config = dict(
    n_kv_head=2,
    d_mlp=704,
    norm_place='pre',
    bias='none',
    parallel_block=False,
    extras=['capped logits'],
    beta1=0.9,
    beta2=0.95,
    lr_head=0.00673,
    decay_shape='linear',
    final_lr_fraction=0.0,
    batch_tokens=65536,
    seq_len=256,
)
Each number is 128 + 32 x the weight over its row's rms, rounded and kept within 0 to 255. Layers, rows and columns count from 0. Numbers have three digits each. The size before them is the row's rms in percent of the matrix's.

# layer 7 attention value, 256x256, rms 0.0515, rows 54-108, columns 128-255
096:102135191088128136146158172189138090128135128120222145098149116123122158119148077076140142158132145167136126149128131156131104102129131138200094113193122147115016139127166141155116120123056149142117141134086131129137155098118131100106107076129132118107152109164156158162133138143100091126103098106145113195144128051157122094132095141091146150115134140140103137156166202088204185175069
078:076113129102107104122087089133150145125086138142107174101154110174151097131086138091082181136174153127075145124108121129141176116157112071135115149174171098116078069136113134121058154130109112149158125191108114127118134111107145127166117106109111158112119176089118105156096130145067134093100169144144057134085120126169072221130149082132090044136142129158081167163116110150132091177131
079:140181107107174151175154102127077139104126137138114158127092185147184128150186094117107070158150097150124089112084129147164146214119194054127098159135098116121148189143130122115129153147177150130117122089116122111120143120047110143137151092103138091173201117170170171134123129151139084151137137152135134155057198085104165095116143163142118084124131156116207109142192141162135171104086
076:082180066106138168128128115118131089175123100150200145138148137115109153192139054139168128146116085120128098140185155109176157142118148101060120113131155161112146138159122132146111117164104114183194121136172122122162130196174143160174160110094147086143142155145118187071198124126166138111125106168147209130094133124098095119118176146165123152147154121130137133108123165180212146159090
093:058129127185140121158143192130145149122092128141168103127120089163147157172130109113180097101179209102158089052144125121168102125128117187097077159086100142150110188126138121121182114125106225095119138174087086149140152153127138164168132125127157146141139048108155118180142139136195111175110113125194083134189171142133168105174162140175210198102168132115117105151161185129136108142096
115:139084152083134138115174097122139118131157131117125076112131123105111060088130085097142103158145149175123089106172100142134135084095129133101149110142077150136085121153126154176085126137060129086151122098092112139157144122123111052125130125166156146135078106145132139099113118070100173118117086053078148200087148107163073113114103045139149064077083142154114078133115093071140098075136
088:151123166081137140135150097131154186114144126127126149047116140081095143123114178101126145124152098153133143150094098176117131167143172138138102118147122112137122118149150114130122096106107186100080129116129118169124122068139109108140130171112164154140090095155128201120121125138116150119182106092160183151133121125146107114128094133108114123085113136137144103103151129122120091101141
087:155144127136108139161145113139142108058131095147163131140100182155142000116144177100161138106126177187095145153125183164146141208111084111116117122158080139150118080148117145113118111086174144186127130170073099113085208150087148101144084148156077089087132117148122134143200134172135108090135161128138141115166088130139128181154119178118070101153171107158084107129090160133148148113117
109:120141155119126115085173114106104164135146154127156082176098147169117140123091112173123116085189182121135102160121125145117131082138127122140101154083088131122131157105137117179129149044058125036115124082121129105094121086158155146146126109083161122079068067181096170101139117158124089113132136132092122119142178154117109114137134063105152125045104130117052113108108083149172143116067
088:119122115141114158130189155102099090167068154121131160176130180109121165140136104051163159103067126154137114096107122135220149143075106139107190136122124145161139132114116218065140127195146114131178134147095135135147128113156089089130117187183130169170109182088138148124090127142099132088049096124146152163083124117129143116132164147149164131180116188137210160104169137173147093149181
106:064157153159175126137109132119097180138115123193152119136101118164111114109077197096135108110119209171083088153149112128172136139125100153047149109077154158140125186176119142172060153127137134125148125153135137103161124150155120161155168102111133089135043129145112178128128119140140109166069141173128127144144140150098107112171228225168122137132139171161062135145140116161106087157123
081:137135116145074166107106116131194140138136120092247148122119134124146150104117159108094100136099154134049111153173121149139119123086080086195147156127123050141125095140123163116143146149155146137135138135118129133120131194114156104196117151115095116122197165128154102114193137116114190119081069112133173091150106123148139180099096069138061045186170152155172112132069141151103093109166
105:127156123018136149154122184191103148154153186116128123146141164100115147117088156076111121120116163126079111132116149140175171082111089081174096191094159110127103132126158165127164146131098081153108140134087157121198198098127101050129093094120145140137131062138131126138129131109071113105095011145045192188121155088116108089106112104134081115048163110130079117091129130130184102116110
095:079093120161154133184109092136099157076146095096109142114172048173120209111135129086151122092131130155087151066127183117177159163158133094046102122121163144118136140132102146122107162157152060176113120166146098079084120096060134114101171077144145156113189148137112127115159120129138138157126120141120156143139114116114149150073183161105086159097105100145139127130146125164116148192133
095:089100153131140104067130101152145220177148161074105140108124099143124153124151143080131136110115153127149143115100133117176141150157125117068129112110104091148123145147082135149210128117078111136089135115175110159148079110155103169100108162113138164210098154122161114136078136092114147104081099120096115162125139209140099098120146120115119173142073101154105128146208081100144101125188
098:059133069183149132089071101124113190136131138137133102202103135165140119154105139117108114133171156162086174110155093156062140140176095098121109111131109100134161211113127101113149133068105158098080116118162104089147121124111169211145097084098105126115088107146128195112162121167157095090147162136094029084131112147113151158116099103078107172108083107132112111147108075125118141115073
099:104119092167113163159127082097171130134077111138124119130119092186189148155100077080132194105156132112101114150139128145184123141134100125068163120134089180153147078185134163119145125201164157126138130168071115123120115140114121086187132095112099124142138143059179123163140133167139143136064172127185147168120151150131153133141164127164134150165117166155183168137114153166123089150203
085:108115140127097110125114111110136141097107073111155164119114089140115062138151170112170130149128109119166108137139140158139147179172173183133142106158116205135085183171151111119140119108100095140185116138164096157089180154123094125136110117140159117103121138101117133172170128195165122177164139166191118146161057167136144163153190126156124199115132138092094075164125199079124165104131
086:096162116038119111160144177150089143103144124108148155164190096218119126148121139128149151115175100146084114095125165143141156139137135063151143144118129097155160173130181122098124142135118133164122135164128143096122133085135116102115114124150135092122173080183129132125119137114115125119127149134141066134095159029153163161094109145116116119080149150170123134159105044155160118129041
090:103118137158113115120150200146141135175076139156163168130129154141133127198191106199126098215105149129151136102148111105122125137125140175209103111157138132118093122091135107114183082136148156079153117157137081184148186134171161159143091160139201148189105075127183162108139129093110105108122084075146116084199088146126114079144104065122097115107153105098151131105149162102186155119120
086:137104164125122162137164125116150101135194150142114125164131161183138201121136135100163170088153146118164140142120071166133148142142153167182156113086096168163134090153145120102136128113166069147128139128143113159085100091177094091065127114143180153128112063121110162148135131148123104106138158057121173105187128116159125144077096215126119099101139098169125099135144135176135130142114
090:128157128088178126131132133144165094134103146139108108114139083135162106155130077079082175157162090115102169152124129123138159134128134127104153129161096114136142063129126138138112137153197077218175131147118101075108155147085127070152175131102050103122081080117140141177135132135098086067084144081146116117109147074115130182064118119102076091126135100172173179198119133181168155127143
094:080114072124096117170107144132175178153156097145117142068160051150102153154107157146109098135128119069080155087138119118094090151160169182093124114084147128119129194139118085130098154139124118147167119183196149141106079189090112200165154123097115101045175095178137111144132127110170132165073176173179112145179178100145135131173139119151146105077130143137126147209087155132083145124128
074:136148104067095141129181150153133144112142110148115130138142164154088113089176085118154160138160112134093131139087130188115172198127131099082136188137140114141181166126159144092103091163102088175098133110185132068130158100148118206063118095126098155076135143116051155177105124179095114146097147083137204114115088058093121152098145128175096136111124160090181160123149110120126123111114
104:169156106120102096126158164135112145160090151139165138108140114091101074133106113141157107093133103107193129150174135081212129143144155148140160176104099153117159147127077129099128122106188057132134126136084112096138167187148149117115203140174160095119171065177152175131154127134124090173089114159096146131114165167130129152108144159185173108122184103151081131133098131190135132113093
103:097113111112147203182117173146137140134101088132133090078158110138115150151170178081163108148104139128108117111158204088211100150086126154106133149128182167106121105102142182125103154166151116143137138157079092137145152123138100116199127110180190108129150119163127147079117119114147174170108074171173199139135071128104117101160194196133078112126151168134080132081129167131125109178118
097:132103160163125161128046107185090129121123078098133140106144122152131192118151193174110113095060119149133145155173103101206107161123148127089118101080156067161165121082132105082102173126138101147093126120121128107177126182160113138118110131112125140142140171118079137103113127116162119161108137153157105085136112117135143143121171171088092137177135097131128101104165135091106123121131
090:144119120121189148102082146154152204097104111122139110103176117144125101134110206097110093125133115156054142097136192105133152112128108070174124154148173082121124124112151121121084177119158154109106128123122129097132163113136156095125179043150152150074151081157090155064094116102124142148120173146102117120154150154099156119149181116125141095102141187179055081139129041140106097156034
113:091078111150127173098079122124085167126130139110084099150151146121136123084132165143142102134089171165086149116138106176135075120119116159135172133107123085159093156099143128122114169141102124079134126142126087185155077145172098139093038185193163178163081178054085145066094116121111186113100126163114079095140104103129135118107124159138176133121091161122124138082167115077084106123164
087:129132146086095091130150183134135156132117166115143105132143115099108137062197071132119205145073054131109145120103130120127119128102147091153126177165143114137106135089118145121152135141094137170168131089226111129069141096149099180070116154146120174118155145160110104134084130110093113094145140079104105122142128089137155092129057158102140105181076120102173103149217172125178125143147
103:116119131116147152115098135157147115087118146133077088186129223112151057121149124058093142148133149130078114133138147158045138117109093077190098136142137128090069151114160145059170121111134109144143134129154122109174189081048100118117082124135105152092166151104155136177140137154111088107137100143058084116160124111113146093115125099083089138089143118125134059139068131141144163164126
097:178128148189134145194108123128166134084110146073134083136121117121159045111104186141103100077171165138139085145133150113137101129129178154113107087166128134128037165135136092130113116121059151078127134105082122113123151105154177131181125104150076110096078067116132094168179138177160079158145137106190121113147092153171157157141110113122127184108123117148084099109116144088102131094144
094:146166118108106113233159110098119072136126121096111163126142089128139078124141129176162144087125118141146099113138130130147163147108163157067158106137097168169141059165145096124103142155070037206121120176100151164136146181098150114126162144149116076107105083154136080125117128143113093142106160093160128105060130153120145183145179127145157164107123116081134138150118192139110098091144
092:087111134152117104110092165121132128156152132142225099152154101155135169149070107126126077091161111132146142126170181129108164176147104114204139110161131121133118171132140105120199106132134118167134136164093104148137100117158107133169141121140132100156196086147158160168203134133121140177142134101143141148154115169151164134126107149112143113188172117106153099135096070154139126147108
076:094133176106126102186093130159122147093116144156107165126137125141110119140114185109060129146064172138100088084145137139132138117109141163152112135120141123097089071120143128129137122154163201128132118182156117173127165112129099049169044170134156136167099171092166038108142129102140150151119086144161150112123104095122102083144107106088079132107207116168143072123114120082151124117135
087:128122136177121133162182136154066033125101152108201158127125121139111202148162071133111142151072160127167072126164187092081159052102115106132095108141139176150110167148104164119139116178103161157100127130172168138141178155163135143141194089173132095116118157171101102123103124134128068180150080104125154108218105143105112088166150140096127095129096087144099153089110076119157157145108
085:072100142069182093140068178129125182135125132078093131098155109213145134147121132149128139153145176135146137140181133169141173154156181136119130124138085101170146168119132130107073145119101102107095131149132081127157113114169120154099103106115132175158114136100128180116118127167106092110130161189121122126100092158141113157127170156117072130120182138168064205135154110132107126129092
084:093136166135152086150124101098101188154117058230132129177087152108129146153103212115075183106131148157106128118053129134166155138138116148083131101121128149127155126104080160127083084109135142097157130161142104186111099119157117173190119135097121111122112135187119152133120125122138134058051146194195184157118133151071169114226176118113092144183152164149106178152074119114150152131159
087:107108144180126102103154120093175108105073158112143098147163120097150109114151098057140116220116110128151101061135184131083186130101145114091151084198154155122077114197090129126096102145187120194175126154176118108107194156112122109121164095185139166098088124100140120145111132130127116180147148067168144161125134098126146083097133113104155067114128121184147162167097060169125158144151
097:137171111146101097105157157143128101144081151141162193072166116099081126147108127129122124150075097135152118112136163098203198113120120120098159075165188156128103113145091159093139093160192160207173123139115153130169197138116148145130154077144110151134184183133170106153144132104091113187092074101136132173131150148141083132108142122170122075172166089162117101122093134117110174145122
097:137116107157103114158137127130135115145131136130119150146116121139104082149152111183070104144156072101176070115113092134058112089137165189202121157151127132119130097100165115091201099119135148080117119129147125135125166178153141136159091109168166124130144123136153062148138136171122108142118111198117119083093086177136152183129128118131142173139157087092198071129095144076131200113127
085:121092126101105144150107141116134079074112073123148142111119107136176161126100067147105076155150140159110135169121116186128132188134124153137105098108186131173165065110166097160057154151124120143095124158145107164122078143152170134155106119130124130156122095099105088085146132161138137137153192087180119042130095066140101171145137124135095144111066172133136042118111183130127115155075
094:120135086069132113145075153085077162184101189097070153113139099139100120132115132138086131131091141105125118121088139120103134095134110109090130166092123064157165115130132109090113131135089116132167128148100145129153085152174126101123116151127126170137094141098112135078101130101089132080072151110139040084051148072139065190074122061132181140103081133151123194134103126167117079106133
099:177180039141161125097080111118151199147130127129062157110106127070106107125112178102085125145093102109095129125082153097137155161128163107092114090080144119181187075134114097114126160116152125144141123068203121148146095169116143141166128056100043096133123165122166140115135133085129155153117152080102120134092162167118093133149134132110123139161072122167110115162103076107100119125150
099:111109132000097140181157156112158121135134126117101102173141127080135168122117118132188137095161145109135139118135144136137082183102173194117124167099159133142118190071123110143153123105098116114141127160144143125138122070192096090099063170128171168091165038131103101135099128132138140119160129158169180148116163057147150085165111107108131143096165140114178112119145184192148081113121
079:106140142175124128134145160128104130137086121127202086128130114046113115146131161101143167138145159131106084062113138116106132096114106116065101130152133103117062115187071160127120086129097214081133135146142121106123152113124166143159164102142157116156062166223115086121101133125142127103130073143196111127146134130103137110117158084150234167116127115090147151160124143116238123121159
085:132149130103130117155129105182128097148116133096176111147163153096130083106136110046162161106135131170174102126150122098107159136130153086020136072188142122110092155194063143106100124140116104176171128096077113110131201102071119076104146119112103132166143118170130196154156127097142095070163114093159109220076110128136125117122125110108107088087087122161106239137154110108144161116117
090:106107097128144102106119064108151204163143153109154126101203067203126079105095159145165108077108115116148124111199110096179116121146132197063163112143150136141130199141113105135075106102143117057166120136124098120173086175153176159103132174159157105118061106075122107111101116145129190196142167096158143129087088197132128146131115108192119152090118122149096118121166109099073092100126
095:147156184078149128130160166143121163142075114154158158105168179109110129121109160122091211184093144161136103113046126141047104055138091137170120116187083107112092047180126153127141115100062121140131138144142135163076186130131142093142095144137141159117146120153087134130099134116107100016162111114157135154128112074129079118110125057067109134069167167161125173141042117092203127141098
091:135135111167177110152093098171147174089176140140147143136144100185163108141152157212052136125180094116125082122145101142121125130157185130198079127174137068103145161119160083087113127097139116112073125093118131092131114137110201156131115103123119098119098112125108094161132135167147109160135144173111139066085106134114145164054109082109091098097156082105136013153098100119114124101094
080:102134132067140129156126102125089048102120195117166093153110148131159101158066087169108136168190092135147144118131162128158164086119101133067116110130134115132119164120122155197030137116142081150145131155089102106145117139132137107092096144113123089143134154140066120089170129124109144097123175168132125157110125137088102095066160132146113090112087149147084180149115099204152158131097
095:126131116135090129123130138122134158152115186095114104203124158126130127175143158070155159144172139092135123082150151106177122129131083102228128172139137103119082220154159095091224119119145133157166132175099106146119139163092111119145115130150198124142154023171212111162124127122121136130193120146140101149154121154127149091102084148133124139130115088127092180142180137164149134149114
091:121167135148126111097142157130129135177127161079131127179149176149163131144100106063160165141134110135192155200115137080217199120158086076116113109151170138169157093152116148117126097122166141175155119166113126100163118148127115121132153092095109123138146100146193130177115130125077094084085175103163169183133139134137080120133158145141079184180099059132099192149167136151122143193120
097:158103175160111118159080131156142096137133098168138177103118129144118093144148220155086124107128129103155126140175072131138110144106114163151159139122115121119135027114172111143120120109155124124096123153106116171151132165139125136159132165149124052129164179128163132140104127132124118178142139145157108099173061170088123151172185224123101196159135149108140104118087142072105156107122
096:078106155197145098095094097114108210141126128143104112159142142132143156146128174092140185168146207166080160125136068131153152097149093100146209069178090087130134187158088140075115086093176108117130123149150066139162124155097148179058122152116140178153068154045153137159100124148135137092104161076088117122136118154120123099077127092100101073141142101183114175123163087092129111120190
# layer 7 attention output (transposed), 256x256, rms 0.0503, rows 54-107, columns 128-255
095:131144044195122072081137185133065129133165171139157116138115065152107130166118179085138132114090123106159107074131146080111140105159124136172169167109161078136147090091105092102154086141131145141147158148118200146117129180188120143128094176162122122108143113093087032137107091104170159156193156147151119132120157142125124104170137098116117149109207120099095078146132121170113111107182
075:126171130152132120158228169136155096069094113151163117132107126118122135092144152145111122135166131126143105106163169157063143164075151090156181133101069117140158177090125148098174125083157080083068176051139141136210100117129153179121174136142106123128189119128149120139128129126155121183165114101155129125157104100122122115134093170136098237117122116099120109146223113132092090101194
072:161173119137120113101140125169178157096087076191103121081151107101093130113120127183160107110114150142161098146160146096067133139128130162087122129153066131134109103170166147108125173098104117119112154114101212172133139149141097152178079145090122124202119087133103117101064096133121127107080124117128084158132110125148098168151138105139174108058100085129139110160057109065122128124168
082:130155127120170081140122110160180174161120173183102096099083181126141150111129145085085137096109142175184176151132088143140112154083126186164063164106092196102122128093141196120126139130148096113128255178108129188132131117086107073144067114179106141146103163107117165117073128135118076151090093184117131118075131160161128066124133142112129122113135131108131149135152102128088098128170
092:152074134124113163121156121118132127135135128093147149160147160130181066145134140071100145142074124155172158159147157167120085184163144122174176104160171157137150106147086110203156119131129119205191155046090169167069061162186094081112119122177126100097142134127122138169048148106118143126130135131116092167114104149114122136119093084108157110107145106108100128118127127093187138149170
122:192139118134127085133102162074117152093164151090140072205107117216180099141092128140105093140138062120122057146150141094166143135171174088139120120130188126133091135113136107127084146103131107107141088121135133113138073114146175165102091099135163121137110114128128065121165164180158116133116135144129144133158114113121175095140086067133099166120142125168090128090139161164122152043117
085:110179109106114055090118147176094091118139148089150126169130076159159151150120134148147110168130125159101050105142197122067156103131138074140179136167112162159129136135141123177109110159110110080121132143131187097111130165132157170153176154104090097123162129127128086070125130078075131157135137048110062128190177092130085173124209123152164122172178137161134116099090093150100156067100
090:097138106127092164124183155146170093104116107182121128181075103104121164167138131159099167093111108115132098114099137093116109101108132068137214126090101086164113185100134026141147100133127114113073193120128119132212091125112097122150185165149176139167073120103170057119064080097108144195129089098155117115115131075107104121147153079112139165118109116094133170148137148130162134163101
118:092129147051131089140170136154136153154084154048129135098113165129135152101128105106134106156113097096105141126091170107196172183145147162100128113131104115161141175102117167117143114177167169136130255132123083105113165174141127146202075122176138112154166160108141140130152160078094160181181112139117071113102105170147176148121125131088136082164142127143179127173161113064137136093139
102:187130110130113095111101125096115163107169140130119127138125109085082120096081195113139144177135139119141117147180107156128105098173135105172109194147204156113154096167138064118118142120111102158122030098128153152132161117139129102128098086094094106164056063143102094183115131203146100062053102177143198135111146109140100125141087109143106161083117126074096127108087168194110088158114
110:148113104101074161114201176137158175123086180065170137119122167108130112138126112170116154151137115119148109168101180173118166159175153124154180159142072133169134102108164160120181160118100126126149191112121109134093183140144109117178053150182125100165106081105104112116112101051021139111093110074135100119109105129149145150139111103108120155144086134142151124121145121115135108126133
076:184095119109073109099222139165104098148148153151084127145108177177102146159107116091112124124141090077136108084097179117165135102177145115085114160124134118092085133135131122103161131105130129092130164051091084123206075115059103169104114134116169178140094166072076121123153114132132109120138096117104124133081191161155042108132160090108105154073133124147147114158163191122126118154096
104:209132106139086046085199135131107113132194117103111136111077136123010099138115106094154119103104020107122133153122114160160114183169172106093124194127133148111162137139116186078133153108124151113130186097118138100106143160123170143153086138116138107155090117102033106107107030138127124121136163138096136083102120174161184154167145081124164124128142102127139114147186142168079069048143
095:184163113086137113106121168098176102190100106208114150094174147067102085146148124173080129099116148142153157080097094094062081161170138136136201107090111155070188114121085223104172135112093120104098071172116099168128111098130154137053113128095136079139065115090089171129129130106155167099106115117106144098092093134158123114120108081131162130081118141151112112144167106136096106173197
091:150102135120179113152146151070111103105149146097104191148168154121130059138082114159112096169112111171100105116151160116112150171127095105149174162087136137115128121127121234123113141144146105080152094097145147146135125147129172130119124063138141094134137161129057178078163177152101153106091115096184114087125120149154144157121135128094132077091137130140110120065125085158060036110162
111:109119122082138143145155184165189110093082150053116156051121142130141136122163110187148123136122138103147165083054191084117148162146135155183163118109060089142103133113128151155171119181167152125105140108081128144108122149143127182141115192202114138133187177135124127153111168085110162151152105124123086120095115126155123149084146150118142101124126108148172093191163071061071176159180
098:150122109110158147095140167079162099097124125135132152151109146096108051095110169142096138174137176151156132106175139116133103152132145148156149118111148155074134155117157058133190124097087062128124048053120102198172105068135109090124177161159111135128099131186085097151070128127086095128077122132135111105101106124090100088142057130105111174083082132065077133105189103123177137165153
090:087156154131149143114134170115140090132091119173120155103186124120203143184114128097086121122102169161175134126104183118085100123083072155181139076115115088179108142094123056171213088125150129222131125176115176151154043120168092122149139176182085150106166156100164116112051092123068137161072172093127097084164109093120133124168105101111109124154160123119106184168160108151176169199157
077:174097086165101140082161162189094111126159048166116125107081095131089129156144106095127094139109143134149096102134099103118094148132121108116130169125120118091119155143103073078112148128114123138134106076109119142110153186099118169131132096131087102162081106095179078133109095096190108111165072125128154108117086139136132108168117109150157145104110123129106111170156148052107156149190
086:149098146123130128160174127118090095136158133088117081172136168135149077127084140042147126052114136149109139187137134126137112113131145145138078118140119132082126104140096054165098125173165184193175164043116159127110120185142072115144105131190083127096145161124103092193110145224137082170129090131108104145086109133087131153148168180133125060104163145132101144107110138114056094086139
083:125123079134116122100112167187119137143108149127176169138141065058140156146115114111127108108106078142118112104121176083088131079145140122106111116165135125113123136095079033139175137173067160146102093124110134157141153156121137156165163154139124125153104123092136089102141167079097147154128127142098139145163171082122107118118098094126153146181157168135123155136067189085129205186123
098:166170114145143178118155143136173110088117116202181102127032138086085104132116138173141168134142166122174098091178142113082149114084102110121158180098128121143117135079152065063158161138095057073084148127138139170186129089135108142133157133146125137141125172141171045138128139152141107145122111159168122160104178101105124070111079161147115204084103140084129138115168114137066122156169
086:148086151155160175037093167134110118151073151104159176143126118182237107146142110113113154121171141172171168057121127129081119151107115121141148082180134160123152115134119201164133131129117147147202167139099141152074095108142081137089146093215146112156175154101164148180122148051100110132130151093056145129131139189168116131123134121165091141094130168158078100096179118135161158126134
067:070132143167157138090048114142135072087164118167050156073127101096122199155086136113143098139103088108170098141079118093160104106101131114094069161111070113174070157120191128055195170099109155129124127154083146163099171127107090090181105171123087123141138156212163101155097104102151141127150148154075116167149133102157133115080108119178156101136093127148146115137119146108144143057122
109:089155171128128150190177106159126155174140146155161131128093155096108223089100119080119182152119126095169093150109085220112152130129099146070043170110136158176112124095123091082120164157119172140106249127136137147117167094133097111203063111144144134203142130109180154140083168137112095134116139129152151146110121094148098119153140135082116144124136128098194171103133176083150115116084
111:206137102142073120130128143110107128142115114154108107126118100125119093164055150118106149094110092169143109185134067189107090155159140112158120125131147150101138130185122140141136104110112116166161102138138180143103153100134133097070122123117118126111070032140102139141100056156133102091065125169098150137106149133136131097185125067140132127105120159127116139104101161179142097103116
105:124133117168100166155125090152116135095119115193126104058147108097134103161094116130171111116114117165103104138140132153060125137133103092114142086147093123122077099164142206145155087096095153120112126155163149125077139095095134150113165162073187102113103073167118238095100064103122169081104133133119145175173147145134087150160152168161140130172116128146135128099023108107125104179103
085:140127115129044114153184146146085138160113110083161133138095101103088175096124090193100082110159074084148052152074127126099112161190177113093163138127082129140178132145106191153135118095123124086148074130120139087117151101164163157111043166117114081160151100111067126151151128117165132130163119074093099130113113111196118170124184108130122127108118104155164142156164125095094137089167
120:161106111167089087139090170137107144104126129082141150125150099153125078146113137144151107143160064118119104154113134125141107108213171090169096124166170080145078121201124150166145120085122156192151000094131123067064140103110147157095159124111100124048119016157095158153128118113126126072089092159086177147146143134145139148134108060163122132125099100145095091119053133137129155109094
080:142119108149142153114095142075062097145161122167081158099130091119121119177162113093154076161111163138105144120080137068156098123092074143099142138084130139123095166121127151064097146150140169096163095118124154100155207095142136108149102075105069144100124100132169126129137046150166141161160148178141124086089149125100143129072175167124107079105176148093088170101116056144069060070114
103:208125127159134133089132170125132085074129115081101127101071072134058163134165144153152136111086087089129145101093157057190133121197144132129184177121090079155167125110129114168164118095129136113092091049107150111132099145164143143130107178141138151117135115136056080104117121171172182147115202144133126114095138114154158174115115087168116113114101097144124123187209151125071100090164
097:076121108128104129149172156117107091128093099149124124167166131105124117152144100135159123137151116122118132099126159151112138152181117165121210028168148055122137132138186075183179103095167116211154085122095124121131081180148114168091128175137164173124155090143183076147083146117095177169170184149137072151161120108121121109067120107141151158177129087152158156151116125147211179137148
094:110115140142159195140150101107195151141137118207143105113115159117107129112117129127111152141106145159098107143169121122076137123138074102136140071125175153065117177116090132110107148093113123120081121165149108161152048111102099137106197109080150143188091153110198141105147085122120192094118124155167152134168139097140125113129055138147120171164115108117106144102114095140209128142104
091:146093078108167150113167125179129125100136118127135145143135091120181144144140158116146155141136116137153077109068133127133088087180154122186106143126104161129110106128125055178135148142097134124167068122069159124158085190147163154089127088151133147158099133068113103126082147130133115125137152133118110157105114113141075055139159109161155208093186146146119138182134226102110176118169
085:186115092138115139115137132131104076119180069128166116164125107138155064174102123141153129104118123123130127162155112146147071104167137091159146071151137121107168131179146060133149131108114114164122023058113152101131098137111151168071216098105155131092124093120120135144121050199126083121102125101119131100150102142100082157206134149124138159128127140114070146091107150185082087128134
089:155062109108093134123119154064109144166126111142069076189159138120149105131083157073102119106104109153139214149131097100178116153117121185112105104097155176075147128109146053101125119155132148162144148100130112151140143135174115083080036159142126156142056076132150122137136119161171195068124151204127167127041129121163145092108151137106082104096160130121108101144125145149125108151135
086:175184130134081107121191182112111151103110101133136160116158130096117102121101120146136142086103123148122163134130166120043123150115110165198158083135115142128118169124125092133175103178183095163149142128110172125106150131129092145184148137179130114113180110165101085177114182086135152112111065036116116148149072099147165164128073173092159188152115096129133085181124064132103141165177
091:120150126069089147078133143089148144106096139067143152106147187161138134104136133147134117141111192102134124149126146153159127153058151153174149156159067172163173141137153114128138089151139111147142241191122165143137170145099104095165098077174135104177130201101115120134134146142024093187104089065117063071101066185109087143162182125129144110139080151110134127116188120133152120169106
100:178116108151154185134130159090137123106137111149155109205105112133203122132129194136093124112155148162139102142177097099145112117131134135178149153114147138139144146101136000139107168125105074108143028115116144147188096102150121112073079111122110154162108084119164003140118199194199123107088167149135159137099102071163116125110097139128088180123140137128098130134138157160079107129154
103:094129159153118135147159112121083111129177133198148119172089166129116145109126162080087139102120177130129129132157076149108126143089094149148104182074088137106153098080151070093103139126126122120122172131126176142177090148174112088113105173145180172177103113103115133127086110185180110124090165122191173105107113105108102105167112203101082161094159145091117147083197127179112055134147
107:039114174113165126137114130136143094178163077133119171105169104113158217132130134101164118117127166130116218113127119117186101129137079143136044049109136125140122141181091091141152098126151141229131120117111146149102105125129095103118147137142117175099196194123162175160118124156089088117149175125151129158181132105125048114142129173104142134106141142102103136152155122107150154189157
081:127126121130100120099149125208149148157111134133085143114120127156123134136159162141126148064128164163069194109117138131073087095106150133144132082127112078050105130132104112138166084114151140092186094123077122103140149131106160163111175138141078177118117142075138098144137039074130124114207063120113127110111108126107124139110143130145174113186168077148073164163155092120106166146185
091:113069133151122107141133125177153179123162173042163140105118167140129137102116144107188149139146106085131157106181109163142182166146134133132078135170162127128113125140121176116112154108197106117145114088136084094075165095082129184134164073139075111123104096157146161170137163142161091110160055183126211152167116140153190131100110209153120145159098120150161089131092099085073120092163
099:128106156136151175147127108125152134077121145135151148134111172180150141081101093212095121110179113147134124142183103115113173151107101138100143150140084108106090128130184187117147119119134094105176119158075140099143094112133157121097148159132186158147135164167088161111107101162096107122089133136170118121173154152124086124084149155176101040107061104162159124053194082150091121122154
103:175123155141165120090085085151080150152148134143144104104144073147117108177138154096150111103106104176117121171116129199136078120099139125136104104243193163097170144188077150135085130106116103130167132143133135113054144154070167144133146062097130100169106120125106121124130085122158112139099150160037145109114124198122146139104124082190171132171150149111104134102086154163147117048109
071:156123117109158145139142124070181105182169164111169115174135185163173121068128168039102118205109166116145150162171139096154148168151120133167126180102149152178124114114120083171096127128134072176133164065124135151131108145142117107087096129131098103046158090091143148131150175095144130158134133130139085156106058108131130137126173166096086149126177143122118082091114110133110071131167
092:163183119206152132136141123112142144053155130178110081134091139133133131134134187125137135157105122130122080121175147118076145140113121112169159207138095121148076100047183087146120167132121068075071136167146177143146085106151111146131078165127154132146066063121150050097078232140168146196100114151140134159127123065143171079101153163123146174139165117146145088160081117150107099093130
093:084110136117103150229152098125116123138119122155137142141147137105219127156104101156100098156183092180090066182106115186100132130115159098155115056108154130131117113150125151119148140171098132156134093188143115130109106082127142132095138103103077100156134105158181155090152187093089053136103114139131114088196106089112102134149129156114121151189131137164137171092094104147197137145112
090:110125072178101074154141117123097112124171111065196103167094107160089153136128153042179132149138135109119118164186099087171150143089146120135141179146163151162149157110157045149063090149161148135135177119134134114138087107111090157104161138141100104112111128117143069163121153154145138228147113115137118118174126143156142122171158177136119111158119165121121119141114142126080160100170
100:087131137124123142168176115179153066139122065151143155084145131097128168107125065153173080122138109111098131119071139086103118139172124105072157038084068121141139127144110163129176148129125153132107117129106102137123112143115116166077167177108135141122221178144202194099158132113097119147205149089151031134185116123146078180144142162124156159142102131173166148133151073098167166181148
078:127186123081138092133160154139182211171100083138153137114099136134085135085164169174128143104094152125067086152118123160089158154157136126132109206121114096082112118108207153076170142129131100077121177139135094108155144123115175134172115118124153124103067080102095134065157117070125110121088045120141156093106121130142148146145114163119145215164115137190171131116140103136125102145136
094:172120099133149186188182128172097119122098091137128159131146092116153131118129145091138121153116090142126062144136164187158108162139146135157118156122205128106111113123067076160122171156156114134126080035115158147175158123175100137159094100152082156130123096103139117124062158188140083108058148137163128154073157143119166100089132130124129127142173146092195106144106173072093092066124
100:114120086125152132145200155112118122080125159162080141100088146068072160090134152115116163132078165128101124085171139180111162153081101123156126195072104119078129120063102113080145138150135099073114185122133137185176166157145136107187109113149132165179118148080102079082091151132116123147136124151198130109083116136118155121129104185101130127136128168110127101127186093149100059107191
105:106128110170085199139167098136116116119112080143116118128144106123145143128100089115180139136097134139091094156140144119068127111078119101118093085141106111129067127118142127134164066114105169175138140120137169109116111117142117104144188170115115153058130118124141180120147067107057144091102171086156121167193152097104101120163138150132116126195151123101112149142098164127193106193100